config.toml
n_layer = 13
d_model = 384
n_head = 12
n_kv_head = 12
head_dim = 32
d_mlp = 1536
vocab_size = 8192
activation = "geglu"
norm = "rmsnorm"
norm_place = "peri"
norm_eps = 1e-05
positions = "rope"
rope_base = 10000.0
rope_fraction = 1.0
qk_norm = true
attn_scale = 0.177
bias = "none"
tie_embeddings = true
parallel_block = false
extras = ["capped logits"]
init = "uniform"
init_std_qkv = 0.0281
init_std_o = 0.00551
init_std_up = 0.0281
init_std_down = 0.00276
optimizer = "adamw"
lr = 0.0016
lr_mult_up = 1.19
beta1 = 0.9
beta2 = 0.98
lr_head = 0.00582
grad_clip = 1.0
warmup_steps = 267
schedule = "wsd"
decay_fraction = 0.747
decay_shape = "sqrt"
final_lr_fraction = 0.0
batch_tokens = 65536
seq_len = 384
doc_mask = true
train_tokens = 325400000
steps = 4966
dataset = "wikipedia_en"
Each number is 500 + 50 x the weight over its row's rms, rounded and kept within 0 to 999. Layers, rows and columns count from 0. Numbers have three digits each. The size before them is the row's rms in percent of the matrix's.

# o: layer 2 attention output (transposed), 384x384, rms 0.049, rows 152-188, columns 288-383
# v: layer 2 attention value, 384x384, rms 0.0539, rows 153-189, columns 288-383
# q: layer 2 attention query, 384x384, rms 0.0626, rows 160-191, columns 288-383
# k: layer 2 attention key, 384x384, rms 0.0595, rows 160-191, columns 288-383
o152 117:432503554448510501461503501491456612519536493522515511484470519546519484428467530617501527549464520473424518504537446484557512527544490497534467510528530498530436490458488468501536544518481584381521506435498516461560479489552522465543516472505505462534560443421522510468548511477535437479
v153 115:493469527504522544525517469514528528541480442557545522455504508534523535503470538474534642427466536528396552500429456513527531478578468530420604454508601425505432524543566506546527425411543389437580456533482564570648464439480574547504513448468543490430548550526489564479493516515460417462
o153 112:504513561557512603493526405543503555519486579434548381462527551526506445492583602483542465515508511542559441483584524525517445468422541531506550521517570562529438506512447490530481400345494534556542588518511506537510491494452625502498496584440618485479500492488460470504402539488522496483
v154 120:515550588505558537555453512464466610442575536486497540527385499402552352521540515505444447482479442581523507534557456459580570518582566488501484590506558609483549515499502505505443463551530540493470518473494417384539503318559485533583437505481434496492469465511500604459473458471499492479
o154 118:523484469485589468506556453545478575453520493519538557503586439425534426537597403479567518536417568522543506623526479507473516552525522525576588528453464459484483419544548452526524507575509540503443535570436547502514559488377416523464455497505555533593533546466565515434540477562462524630
v155 115:547543525518453484552450467434481586532500484462472474403476458447468539449522433505548416519475498479480509448539535530422437611574529505541519479541473476441531507444456557563538484582503603461496469459470441607432555455541534493508477433533477528411495567549438503416503500506537453472
o155 114:412495389624492541512605519502494458431575500552464503476474539435446504508597528539509515400588456487485519461502537509476486457456545493503500377561403511469491475534519512536509528597539467475410572466543397556525518545452565517522513475566445397522419551529530519507456485483527494450
v156 117:572447502562422526421523546438567539550560565548464553486544486502543391535522573475563590432462494561543501509475460477525622548537481505443543492440515454363488509560475510538461506316539585508546471528596367559512489463588483588479399432474440452502536544502496559460480488461466478517
o156 114:547443460412532488519539492541519446510538592566538479433567408540459499584585471417562485472489502537552454555483474452552436600432565510495530472518557481476418497531582476465530533476475548558447446549507513502498509527540500453493434481546536545478481499544616483376446493477469503494
v157 106:539468477509445403482572566429502541548606407456422532465538491521560509574489507556464524457525486572491395468461541473456471520514527476489545488506455538466461591517437488507452566390528471566538535556495526479542516436527483498543427504529500538541545517562550401571511467481431502541
o157 109:492460464530453489452519443516416521531551492511514473516505537517481604467437451499416588552460521580450449475548526487475554500534467513442558452491548464445524530440519415492418450521532525578471456514467568505484479503654468426516566481403553523492572534446510591561530535500417488504
v158 112:387493513489523534538472416464497486524551472513464458501423497589509512554502484455455527467537486470485446527545495531516449416510504435516457568466502572474530489517525573433521560600494506525508498615509478560546472476478545538669544491493524463503475477539473428495454446520440442503
o158 117:470493499569450522486484488456440541520514477535384545474395570457519488549632480363564430468537476464513534480486533554362462532558558506436490459621421489475419402487433444401568498505474478546476663568529495519482526543512520556508489432498489462516488570477473521472468487510447497444
v159 115:494475521429531530489516452566437476482518575509394469466508519483466459429434525472519480448479517389497526456499468449444516474462485492463501580609478423498527479523427523541477556450538577470631488569445523596389419625467500472532475524505574427545430488546527471535535490504517485485
o159 114:484479568423522495564511542415569480494424533462382471442515499553421617512480430473565422459586534455455453540501472445492534532506533571532459460487399511537548516578545471443491560434606544415500468519399555537514479411488600504486394517552580460525497500567417505473553449505484476605
q160 097:462472521380556461505488533482530534426425443402468446534432464558466590487467510399536533534552500602603455497506459402501511484473517510548471484538430510458464548466445478639516606456530433426586484508504519481540506522519523471498570382567525561493562499520485539531481460463477509544
k160 090:465411549446503567546507466515481410465497509459484488589411468485577582486425477530502485549573547502483414430455532497566512572532479532528464551514463508542511482498463449535518425480597510480476515506476491435471486463492510693464509498521528486448550498506447483487511585574399508487
q161 082:492493587487535586451504550509569582408560484531510522534493476480511533508504480543449551535550447518481583473474522536496467492438573437433535491465426539446493408449490473630477474473583523505517518537638499407502538463465430565450505459471472570464562611528608482436550455429501543495
k161 091:381460474456453506455470582560473529442491479505500477527541468334461529492599490584473528536495483440567496500416520496558549500529428541526425448443525489583496502468489425463520503470472495447495519507543593493497498508453543503541494495407428508535533392477491517544526481469536488501
q162 093:526534573456508579528488554537391466466480503517505568492546508449540589498479464508450500509513459420564597496480553551465477419484539450431491527503443459446521503463426425628495501389511536527576523573503534453445533513514553573462590561481551550574508610538426551461473493505476562655
k162 095:550540538489463581441509557463586485529462603491394489477374464496494525484364478503483566574441522512508487504442491468507424468569533551539442580496441456433518506391465527579467390470522442468482484473549492519497583464497451610477480603470510587437552502456586459495486587596471433504
q163 078:513454445516471498548408522557474532531448534522516494513441408457501584544465563506497477460454490508442462547474523510552509500429470431632545505575478478501483438499467576468512486417409435464492429455420471566417462555473466466579422451473431500505410479516418579532515565416457508491
k163 086:530501473522480520530540549539529502471487526477462490508490457483547478543446537566492449487557464617533535499457484499503557511528493607489487482533416483496467548560532455506544507503505470486503564580395563534511446494525515589479473428478503497486509505489445448547551557542525474519
q164 085:455461522520492406549509525474540461471456459537570512552532561572571499566487523487510541429496426501509368508504462484455449440522500491504538539527534453475513549536420574583382525493437556514543476514455499516530397517524491471535494427525517493504400496473470477521415543556528475586
k164 099:454484484470478478492540481511588486477522461551610534453452497579509527506508510521538541403467531515488469553468484586481414573443482493515483466593519559556464466446458517439487466492455501590506439466440555500480492516454524506495515461568526535380439541529540536584443487417531539594
q165 108:453540510504521456545495600644485465574535387579425536485526531459528521493467452537502482477588507550450546544444434555509446533502447501474475424502566505481481457546440501467481473492567536456493542543443473539458492571536665473464556519492560487481478474597441544493411594466548479529
k165 104:491473441493528465506484439515584481417508402512581520458538518496388505534553597535503432513499485497499533502566544419516519446504413471560594358533489499573521493454480612566513484463485512560551416522478496577531482542460515474582579529572513573535540489541587517492522488400503531448
q166 092:495536542507557572493532587535527507452513504581493514468511474464439485443410475562570410517544528458406611508426460490570527545447514523481467494552462481474533464469407467518516467421467549474521541524541511524469559516494594483554560550480492471519533455448537554506492509485534481501
k166 091:536450485497485555454536538457471439446488551418452494540560468505542535520436481407482471566608485522546551446530518427433576459561402467545534565604460425457522526527490475492542452527462513451515523551466494487612546528522540567536461536419474454509461469500513518433545495463546555454
q167 089:471477479543439517540538622469445521475474436601477552465459545439558501449499496480495465448592509434403513538381479528443545472458452532491519538491499543479449539506430411512543521452477565511548604606476526479488541473535495519515647511545470423518546486566522562571421512586535440551
k167 109:447412471451530551461587541488475488476496473412644558536458510453495584529395450446441463442566520525507490480514413507387418465539362478550517496537412472512575470463454600460503476464436479495481449536575485476489599450498536457512547571521523529483476421505403439513493545439452448481
q168 082:527489585565526393549384494466467473518524477457492566521465587497539531572505517455504524449444492578568449484485521481496509532609509473618528536511546506516500626608445568450479460569538494542617505480445534529580471562582490597376551434582532450436490436512514465516520481523507557460
k168 145:492495433567478368457396423554496520481505405502590499509493610582554463515465502555585450451519492549438506590471522509434464516442506505497488503450548511544405537556559492509423493577466459657566526529441547548413460513613515519528538459682530519377469496539487503498477475500486541567
q169 096:474482479512536617515461461341438571544513507436632533536502470542482538583547473514435571480440554533493505546565472470566452521450512545571468521540473561442598533518564531465477497554554544487584429487512457545583567539481402446573399476509507541479444469521491489579620482482389454555
k169 095:525530479491477490510495531503470503564488460518601549494445453455560512404578506429554562560515476548407495565443559514464468469524492461483510455470480456444468445569505497626507476422478518446539505555441528512460480476383496556446517549467604530553494519517494499542465554508510525504
q170 112:544550362459553465521554450516508532588495565464424551518544485587466458423456538453504525462439540530451514518498575617505466478537591471473530434390525444328501464553548539557393421527498440493455511486552482518426511551437386434515415575512500548572535531423471506471537446505577570416
k170 095:575550504498524450521482485447502446516455570537410483586502448489562443477594419488477517589438596473563489474537435577598487539476542487515531489559562537449518578540509493522477459570533412524429515492518506503490537506482458550469454483409521535560543490472508605422453580482471471480
q171 097:479464550484444529485453568453420480450473365419528561487447527462488521570490421573553382531574449485500508469394484465451582503452431513579574501458454558534476503457493536573539553497410520496460513561431490511460532484474511532442602477453510496474560443588539448535464512491544448445
k171 106:408571481525518481542501507497453444444514413522573543485446501427488538547539498517557496505524496524574382560492401562555413474464446448501539478513516468525528386490522610417520575469502485481485543457475467503536534425455488598480457524460432519568475412629543413606460502534530499429
q172 099:490412479540459443479404581489461506470462403470436629449452556501513497503502427524557448518539550420566537550395413526498517443438410499563556559464557539479377481487423533485524542508438476516529483491429525446519544475508475476434575396457436550533510459518579501548416496489497471392
k172 115:518449475505464438492509523483543455499566453398561537438484591482494540567453513487563452546509508532590481543417476552503471439457374403535559539424607451499492549499607491528405442467556497506548533460473519449552474470525511570514554524542594455479450599520467493499521458576541548444
q173 106:562382444520438471534469543557530520551488550443497523588517473541518558448503491397516538457450662533551523562598429453569523512496469467645438458537427476483531546561487569448516578508467491504574490473503428510553516576527508420492468585559503540457446424483452487470543494415467462500
k173 090:570490457444495489462482524534453518544460452531535528489477590471515465592488456486525511510598510598400517564517544494470527378506447490537507510497489473499524451559604510471528456490488490571645469586493593479617544526394434492443547411583585511529470515503510445424573413493464509473
q174 094:543596484548476424535528454490536487526446483590496453518512491503592460529475509490511477463507527545414466522555489479535550540470533447502557520513496433429474542516574486470426482494538462583541521508524522587466459460501538531563500553575576484435442518496405500500549467483496545571
k174 112:433458423561441571457498526557521452539491501596452484513484546512555364483434474490575484418532560463379562514544494531509484552471534546495486472516511506491435532498467496367431482475522513595509451558512442451447523549589500549547469514627459525404529498506409548431435484522476517502
q175 112:507511482446432461466525530529483486451438417491432595489449617446528458506547403497618399534540479467532507465418504487450485473431480535555542409463584504566449493529503442563504533470556523469489568515399486519494444430512535570411698535491534471463567505545544496534389525532573523464
k175 119:449423526539439503489516570469443447475506423560525581441456607437458528560458481521622449382489539466540434480419455483491393511455470472534580458492568462516489475493490505445506503473500469528501478412500431445547537412561560533573480458501514544522441424583511517502477450516523499474
q176 065:555540521487538553553422482477399446551495469362490490474474487474473555474525537481504511444501531542563543480570506593454506457449486505517505553394623492501453595476569538622535561536531519531514593430454535436539502538515548515448496510524451532491561499516505413516501471462490491530
k176 084:550525501587489574506531393436533527525524441513499538492426559480464476478478454548528406472508508443476583489456556379537511498451520485590466467471551519508519510592558570539552577521503503525520500475470494461477546489455434467513459466459419385488445514525583574465602511455508518595
q177 100:545528416455474516469518483492405520359474492449520592513555506575536516507488422512512516483461438549605369560463426494436416526494471506510496481496494420499421427520516424469482577475505504483616525570475475448460457576527509516437478477452495417535559535561604499502439570550560414655
k177 104:479486566520518509538511537404429496524518525511470591418427506410557507436479454494525522533494458431575520457483547512496394502518501550406494529523461475516485542543430454527575354539576464473577539427584557483471468451474457515488507522388483471507498508431530484455505451532604494510
q178 093:542463442467492378552486527613541510425494505517498587494492484555519549559432466492494487465453370509564450525543413455604462547410407550510438525501497432477492472495475491445527555477551556568474530532534420452462538415505490423448511461499478460532505491521501585503530519519441471610
k178 088:526440506541507527539537550487539474572541475490499510475430510554540591510413498549456405383474551426551512451515413436605563511458554506482519585542459518561513514524424435488551522543504475545463525441453445519410512452430434522437452483530487444488442525497571503545556524498562570570
q179 091:509500460479542462509530439499475487568546491444474555496547563598489534518511576513491598487484523556502444470579429524539463512574419485519491548477604426569510517531539560504442540469512500448621473506423492505580452485541437383541436487466518461461459508482512502450503616531457499499
k179 100:468551467463474510515423420533497546524451520551502460536573557580467458484584485541427460469451515521411552544570466505468493523476503463474488470514542528529472546525506473417517521523486542598514496562468491498459434553527509414501608464569499539536496561510553531456511468568454496560
q180 106:507439496519445375465512435456486444468507582491491458484516520481494414489527484519586513485516467499445473522550519486480536440605453488561439497520633450528440515531530576520478586576476593436522474549452486578462397502579408399593494552470525446504506480598459433463460522474460478393
k180 093:591550468516469516522442466524629586602572498498455532502575496450492535545638524499596494436521554534471604500495471525430484573478475570582550392516534444492424573498482581533426577499571500516582505520412615477482528554535573474464543435526463491429536552514518496556485410444496503538
q181 084:476534443451529457529455573540523549572530434450437530500537504476464548507489546548480422393497501539526480532384495471476402450408519567524509460494564445430525458560467497521510456486501560449457582462446562556531516506434536432546561472585550476491496469468421463549491414503542444433
k181 100:418451534457504515452417566478477476441577446454599555536440489503575596474389446452543529463536537521492527493491501497456485564518406473579565465508427538593491501476499516531468559445471518517450527513532601513520539509449650486570542524470509394438402491546442515493540568392463505488
q182 084:592516364521429436519482500478439466494513548508564492479516469586491575432389492492501464511490451566481474567567470444554502425372580449485434492466534473454515475563486480496562643493525499477543555493462505555501524494599464498516462569579495548503362411563488463507456482433505499513
k182 101:505472471402511529507469421518505539477446425495529520474480587506591444580529456539565426522523496575443532453581558466471540506548470533490566470478458484469437601540555477544479433582466479579520456577566500451544526468533417487523586482605587555533496513498463409540499470463489483509
q183 097:418510541461477518591554509453505457478516490498587498408425537461440546569482533546506515514452517515524466522465504518483457392477492535474589530426507521486502438444447453530446474499505449493450515503492520467530474429440471514439429496450523625482549547536486439518447552497538489499
k183 086:442627503473558463661469493446641466488459485573552550516499473560430498498516478446449495555466523418515338547480507597515452506436496454527559510589581563517552511477536551508531518517501511493448483437536502471445474539458450501413494540493522409487439485528499431583444528547519530490
q184 100:471532534466530429493572538553522479515548465464356515486478560464528446477517551473542512576489476511517446458351581569432492463511451522478596498444559473512470480493434548564442504498490506430472528488470537502483492456505454496497554492501502445546558541483516520503440585525591500435
k184 089:483486566437447540497550398507461454483486513547471589508560517434464556406498481443490492455471510438567509514488435470542408517473457511523479516544529540502480533390489507473407597567481445515477570412566505453448487464519536527502464499419472521413446431464497576467496502524492472473
q185 100:521525571429524520488505494473530505566539494491441491479453482558461469522585465510506527589439473465470503387463523506445544522571535442535638421432597413474484491564580446577528396482536530485483503458451531566499467463565466590371416499521527621498520457484517509487549517539502559491
k185 094:473595478511559503514453447477523535524435520593391509470491536553573390420527499560547424566447507537580454475515443552604480505477578493519502568464506579477410648502514467537441520507533432505447482421508495564485459483576453549515553536521549458530524540543503522515474491575531493401
q186 115:538418452500441530505389565480369491497472398473527528504468496513481602528484496569492413495500523464519444482490458409480516557465443434628563500602479531504487541489528568463549564563449501559448504525472440578539520537474485447474502466491487514489480486524485451515554477455449456429
k186 090:481511441572518386573470441491504566560552428534620515507537516455486441533518552483444514505528482535436413522563490476450504416489452479519529515540539509498494443474577603508522469457592561476533468492481531556541434509466464516434433570501526473491531487579510416547517487502508568432
q187 131:533455427508499419532407546520447471483491387477536598398440619493529502579486426486577445490393536488507532517522475516526491448459508484578586434490523491512467513510532491543510519489536509537498549512435511506496471518512458524417624571584547534489478464496553489460552495472553532445
k187 135:497476437499420456472441471510551512508475432602433497449440642534560444551501464454659485438546619516454502539516547482444438568414524435555542464495579457506430519512506496489415525594468430612488513459412509473481505478607463557512429489565469561471396503534456457478456406536476530482
q188 105:458496576521462459481517538466479469389542492498392524507488497463460397518552495470523443520480394468538485446449541507487543500552489544512460461422544526557452509523503479554477555520506536504392523585450520478513549394460518508441517474416444532561570564441611502440436475497561482423
k188 109:514542541517490538554518542465453419439524466412619506476560439512470528550536482439428488486396455460579442411484486477527546441495426535459448491551538413520592549525504557521548540578532512425444552507551477564607473555464590396517519501478504475556550469456524468550471570539543478388
q189 139:549508502451475523543444543493474507386429405467511531463469539424507530543535405573548386469539478509483516533438469360464563547454503509546528433518560574593457526591522506506525517514547532530500534544375528552458426485535530536401602486539616444524570486630533483493479468461528505412
k189 109:379490445504511556464418486517421553535538405560514522442419506480459496530495481529582424514503515503556460487541470471500473504482503499583568430429460472487411476525409572454507650527520517538532469479480495547512510456551546510509464449571495538474482475555529421552485475441487541423
q190 107:524523537404585545420483469455454483535537618491521432520558450545473472499537525457437601536416424435516426414574590525524487539591615509452523514520478458525551568437479438529528389517501524463444436508588463494560518501507451464503332460536434505530458560387451497445541489526447547583
k190 097:554534518493510553501494404467472570595429600556502454531553388489505542445517510523385578432446492443526487466502495438518441555537606531495423555501521582459511522541435469551568575464546377460510489459489469479424425463608499554439476522390547455514543488453467540480419506522534485571
q191 095:564522496504548491499517410540585508513519549518523410559540402557519488464501553490511555439492573560436585527589494492526505548529552434468414530515475489510521556542547465463460414515459494550572475428562505547465442548560538482603375540548495540430418494480440552474568509501479559538
k191 125:489541450488534511474500470505487573479492534551468371498478458521477485439448478499468498561579453518400541513596481403469676538567468539551459554510360486499529500443469498493566455531428572525523458571519491509486511650443475515506527496533495466524532559440481557478524541450535485597
v160 104:456471508491539512566457568467524461449516466486547581464557533551484500609403512513478508501478507517480343449431421470546473375485522585508488559468511432553551464492553495556528533460615529421559531484548549449618479441422518508496495533457481425518528397477546498485474570544481474446
o160 099:461453504000546475489470448490493471535478487496495536515450384486506509543513540404571524487532483586487483494532529521491512594500523526480508435482497530450580504541525420529482479497572496498553492507501568518469491506519545490513467526518524541482511568508511474529510488505586571495
v161 083:524498399575458568453481447469428519550434505498585591469530493520417574445527612465527467433544531495461359492532409530418447501537529474556515530468539412513505399471530565543506485415490469481399542465489494410473567413490536478493498566481466396487491484554534523509525528553453527574
o161 087:485447487073497422475536438492494470447460575519452554537543375535484497588574481399592524539493460477459508512543520514503491606547524563476511475491499581471531507552533417460458472500524456549576518595480574478521491501500561577492457436511520512516552505470581483511521426583547540493
v162 085:564492431470518495480472502575489574583552469457503435490502552546493537419468502574495527613566562518481536571546558503537587527524576486447497579489550571406482511507529467544503504501488487495590509546520492481465510576520514419465515437549505520456450582468482511419576496491380545490
o162 087:463542491946451553468514541488522493484497523480515475458480671437491471528486486563490497509522452416476537432471514416545526429498449500509541470483459451619410493535443549533495486484415487440443533504455460491436537463503453424504556477451482390509501499523501521517486571479516448506
v163 081:486574524497509555431569552533420426411515476524489489518504462508443444491484436473468486522420517484679566474437500453457517518440472558547492388575471562544490468422482477383490497465508466453493464448514487390416505543537514570429497509478509472514476420471574570527503512473580485528
o163 087:527498453283511470524487440493484597549485488439513498485512364524488546411473504562375474530422559546514488586466366506430465460558458519530458556509461465384521472485483492479531553550479561536459470422542540492482437526481543558486437575500454534561508531420471461447483475534455514501
v164 089:420481452480468485557501506480491521520530445468582550457460534543464536544419477591479507573554502546563510462523502506490503458537395458486497491503456496517480440451521542527542467382552589477475440513546452476557458417528532552530497547512569421520473485581502480500618487422437491479
o164 097:535438471034540528484476512478523485525548535532471595474457372495531477583538481412559519486463479495489523561503536557549478571525572573507567520463542536446567529537522455475461456516583470486528539504520501486523565470501536511499420472470462528503499502500528530499538419582605535455
v165 097:539443529476526524552566550477509436519495493428560546451509531519418516559506514532531520506446442509577429511482394509500478432485445509589481476502516426515509449475468507506472477425563502466424575472548483389538458451469510512432446476484525410541517440502558441529526531530530450488
o165 091:484439495000526487483482485489526525526484506518503557525464330512514518527501510416571513508521500565476503502551531532518527584517534527524505477498508532449599489552503444504482523497583494509523501498489543553483514511546541522508434509504522543477497532475499472516517488526574571479
v166 082:549548482423450453493469438564469498366491490542461541416530494510452499557432511520469543422546467571447519527398560471478546458454561473461496416476514564483555651558437491490540469578505508518582491479520534544580500546478481500532518468488482521466518451480550504484525418531544574466
o166 083:481611497389516545489532481525494418636424499509529550433478353520468436458509471500377554479496530463448570538501469554533520492476472506523556500543551492409535509415549527569487417422506501427407423468544562524494562528453567501526509615612514552405523596467502438534483577503537409472
v167 087:557452401489516504499493479598569524565476495520521462528535516485523447565516535577484550476450466529503595553541540505440541441521527513546465477526470494451482515375462494501523514463519415547436528448503519304430501447556447522418521457465531567462531471593480471494533551518449558515
o167 087:475553492603448601449555587510507502527459532455522465570365488467468548485481478552473541556428507499475562493498499460573520496566493453510524533530467509561440476540531480472445476480516601556457514465481507536432521538459480521509509528526509482561475505462543518541560522519512413450
v168 081:500525456579479476528587584504388492489413457499390471480437497468478531488423445495492514466466538530536580465472559490519450446500475498423492456538471517493487451550480488444425491546460472491586406436523547474519518540506464491528519502498506482540570447498632487527494506494585487549
o168 084:495509484303492545504439492506504543567489376515589420534518474439507571475504498489399528497542469483526532528461399487490460477530430540568459517554470505437513423480516499518517541559525495388458470390512538608464381502466502535446479677502480505428403489480391561499505477445466596411
v169 086:503450535486459574472497515438477418528468438575477599481531467492493527521471544482538505510501487505502413496474504499504427457511550486510487521546450484421545444484462554471451515530495458498433496493480503537533522469529576532617474455464474523447487372477519487482501499548424458617
o169 090:559453484217493492478497481522453489464502542459527471476556474461488554515523503339493551460540500542504498479528455519480558478547412499551425500553501518478616511577551462511517587496563410523531500557549486569521534532541527536456474533539521521484500465477536498466508514484510560470
v170 077:427360495470493470490505519561466499486478555555494576445569509489469477504459532498507486354532475451549433490501486497516493433468533569631531566445483419555535469549583529539440537454531431503467581467491593420484556430469475511511497534505470483477465413468534483496476528458551472509
o170 083:516428483000532456470521473503499470571472519455490531532472375545532526490507530422564530479474469559482501492540509538528534589513513504443457480466513538429587527500510442509466505491566480577556485490540580472484475478512548549533490545515508559485512564516531496519496486572594555495
v171 084:495565546453517535434447593419450449496482540502511494489484490504567461474437520410472473513496574393423561533499495446520540405477651518491490555495464555553555520427513423535499484515517518520648425453514553441476432546499549455542635495525541477440481504493416552450506464468414490613
o171 088:454513481887478497507538461514416542458535490476519485467549653461464530498531567493437440467510519533574455454438504431443489421483358469484500460521483481585461519480490509477522558524403546501494530606501408481479492503500470492466573416422469439596482486545545507487575449481429494513
v172 081:556439408449526529571527469449469605526504457448505482473532523510475482556534485482512592509482467583515481463486491498512471390490467532493529513530444475489561387536402569463455450467556432502422565430522551533480459486537474589476445432514455500475501471468475527394465545503534514540
o172 081:505493531359450512490512557636460472483452474512528496528448489559493552482487578395437607536526505525450476503425492444510485513449417422526424486494469453391570427576582445571498495473475467504511368470542608640469486560538495604491571633538516467413499564474459517529524500462492583504
v173 097:497479562497521542514511576387444451388471437512467577465537499518463513593461504483487519512428485474586439453487468492509486508505486594524497448553466412543538440449480554538526526529619464452462531502499470419495496404459468549442464586491516459483511400584534491525485529477622435466
o173 097:483446504000552468507465447517533507516454524526483518523482342512491508493509519449538479489491546576513488559544507542501478593505542526499482521479517563426588485525544438481475489500572566567532506497538560501507498514517561527523433554533534557496484532441507471480544448539549530517
v174 087:562543513438568533563502516428560557388581540483498513505485482470424454592475473434527474445538510501522390466535476505477562375508477547492527474512504492512528636414498525484520398476484509428476421450503539419480484459542479522532472465520489540432464560453563436545513483465476509503
o174 088:461436450164506481463458467529506473529467465510531551472422470506567553471503496394575497499459495511469517527515529628479453490464478508492391562379520564412590423517535497516511558518535448486577454479480494552530510494487563536491465516504405515581515520445495481550520517566543455523
v175 096:541457579478557554492506514490599467471522462442481538514571477491429433573501532507518515533416486496540406434512391487514406418507514546547525513486467378548534473447447548537504541547593431433447579496531454375472420475506455559469489507488505470542534467565535427541518534540593465471
o175 092:493463501032538472503494503506519511493459490506508530536429399520539532479515521429562542518511530610492475544533535521482491613484527496511453500486520513432575476527548421502501511508589550571562475491513558567481481556533523521497448546561525563496490538485505476537509459541546547491
v176 085:456455491419510497587488489531632483445600492469552496469402476516485509579544520394453511499539538637419527445481486449496555512472507542521551444530512529460469604491510570503525456503452545453474462536483482512628490319550488548536440417525400531493489462464513372545478547483421538476
o176 085:450479533427539524477432495523489465591480586475472513487448461460601552491431537477488552469454507424521512430567538606536544420490524509569457565463643558529539482489516588541510490502554424450501488443442407559526532489523482482594541494503416506478554388509576535490459601485507475520
v177 088:477464620417557549548543530550516479495459551581448481487510506504474423496456549663504439493516469431415511381450459526526523551504490553562486470555431451587536440435441438378512423496513429555481460481494505483480460370496489553523464542481448549460475443519488416483495476485515491523
o177 091:513537456483447517589567444484433538439463430435501413487476527474457596512513534505456496465501513517537521535518492409467505635525517463549499497393558586521414546604565531496480519545560522502564525479569492593547423558464481551544551538523533483569495522481455570546490489509497482465
v178 079:561497618471464530470551577432594533478535473492561520480485464468502499468505514503482448507591501545452412477534486467459461483468569466416528498519489503517501455472500479429502567479516578545438405574528482610505393426584381532481599607524486473496503541498434529488594443490423552527
o178 080:483559476778522533499519436488529523442571473493522511528542514473475463632489488434521510383525503481493572496461529457467495490534448503502561544499530498538486559568451516498427430511483471538505539420526413480571539470483468453448481420456549376462535476505461495475451521431443524504
v179 098:536506480489490505491512496530490503486453510527498448522480529545579517465459486515441497518562544474485630511490562488481499569460535451445495480475558623481511613498501444390510452560473441567566446486479520521428471494556478473491525494542518547431530577441467565400537406452474588577
o179 093:501561512999470545506539507505466490504520475476516457483532642466503501493491483605415478515482511428495535489479475486496503400503452485495517501512476494573418508480515562499509506496420501473461508488503448503519526499473445461471577475481474460546496473499514522487504543487423431491
v180 091:439467444553486542420513617428391464463376468546521514479428459524381518452495510450505475517530491433511551441416414499508534633450547555567485407528507483554508418518474515506453493449524547529503465451425475504437554476548502489506475515464421510468507462555443484607409605453584470511
o180 098:535477528372523444520451472533492493544517581492453457546576434499402567419518530452478451480452574524569470537517400532496498517543497509512479489487559500431508488535449466464504500520572497465511512496509460514572411513504512523500455525448524571539477454450499501400519449548472600524
v181 083:491505487527552523564556541502513470436526493507441466516549483448479439486550434423542472532493500543549404408428482423450443526509516552472499415519489404566511538566488484444485449523477510520470482482560484563519474512496444472576542467526470625525530553473629529451493497529628440473
o181 085:527537549324547467589527460488521584574476424445594472496470353534520501465506499552441499496484494554435521559573423537504442465448552477565417510443536528356512497463519499543578451454533516487557462409513545607446426547492539498458469678554496528491559535432489507471503550558453499496
v182 076:507520420507589569581498588505483468435532480555437522513477482385411458500548460464482425450519518444536497454519552416453499562475518571546500458472508515532482562493524423476490491519531511460457596441515501507506437473431427560510494479458488555536493443487516553385539496486556507483
o182 079:434491540154520478484529449467493430546521430479600520457509338509514594471488565482504526502464447525469492547445467541465443501425550469534442568496485565346523414522537521501549513501545519593543487518522504589474520473514472542486494528569546524579528486472432495498546596526474517533
v183 079:430553559464489496469490519499437501558419532594490519467500491499392444442502486462486485532457559447375478488464471482411586545528520471465505495593450466530460479403532455547557405523428518513502523487514500494478470524538526498563601439541486511436474536509410401559506531516466520610
o183 091:481515460856418391492495499549459545433536476491502493472534616488445535517505562536430459504558514525522505425487527436439515494505443384524469477498487506559433495560540537512530569523442493486607533546525487456532481549480472533506542419488483461556544479580510489496511470456371455549
v184 084:432474518475459553612523524511552436400531479524605523442529508585373534492511439570503466552475466461510399447371449477491494582461461641526538452551492470494454456531506460476528506472532507479481473489516441524451460491480562541582424497513507449496504457535448468506458554509582518496
o184 086:511411466072541438494520455485485550614525519543488456488529421488500496472488513413480527466496508546493547509580482616468510530510537538541483431452594499392562495543573525536505492473615425475577454502517530488541540532532522465481497537492527556539544524459576459477512522596498531480
v185 079:572539502473454538481471466475450445488509472498509552507455518496458599457459570445489508468480472391541474534546429520433554572435529455509480567512461514491513464430512576507426495482456456475593530499537478490411425561396518557458556508529542425416490445482449489472547445602434545557
o185 079:458497521449501538424561446513485518479469557577483466522686489444494491452536551460525550565492529512470564551489511436444543484469505472485506533533467494514530465541505536408411525619496578502430527577538528480487494490557445469455453553536534523570480436459456472613532576487467507551
v186 084:458523570566516490442559433439391481407456462472492516423533477472557523436565480476542532540531504529514468542516494451420607571494448530486515577510559505524498464430510585575499553469470445483435494522541482558506360409512518489602589508456554474524483514583486605475561440399527493521
o186 089:495424491162551480509499437542465467419531473583483600466524451474517500552507500497549408483514473493504535566498562474428495588572544511472544511468578620480531520413542476415497538524456536555549452559517543454547614470470505526501477499505508574539472497512517470441541395574516470478
v187 078:428476611541488461523500450505436533511476511433480503606586476449489475524490474563551516375492491437521477524520468532571513554514473448503490530465497440433524407461539549489436524473519401428556563548559406486492548526475453520519432502545538513532518539501535628527522468591470528479
o187 079:525490481480469522479549499475594461451491478507538475548477551551495479497514481534523466509501541576449552567492555395548566558438556476515537508535470441524561527487474486442486539563448527531548506473483551489478515508525480460450450549554613517463485534521456475566462474590613543535
v188 085:499474492480573553524425522482521444614557485524476530532574511546541444468473499510514518437490498456535601495536457534567472434573576500460486513381528468568553507540423430509505515548535477454568571404476519557462465512365469502528498474502495513520502518481496432453465499525544522515
o188 086:467548551657430530453535542465446435581501468454530408480416602546493546549520558419463526511527549518501460472443477406485474472455502464460521472572495409581428494515473540469531470524479545465462513488495552545534502481477504523522575561418535455540513528494516517588552482504519512457
v189 080:558472560526454570518483494513544513502492491517546562526571546507531460420432390527543504464421549476556498566450553525587445422540489419462470524451538525580455549501621427557521454414550539442558560539477538521513438658482502432552508525454546455481536510471545628489513420527592497528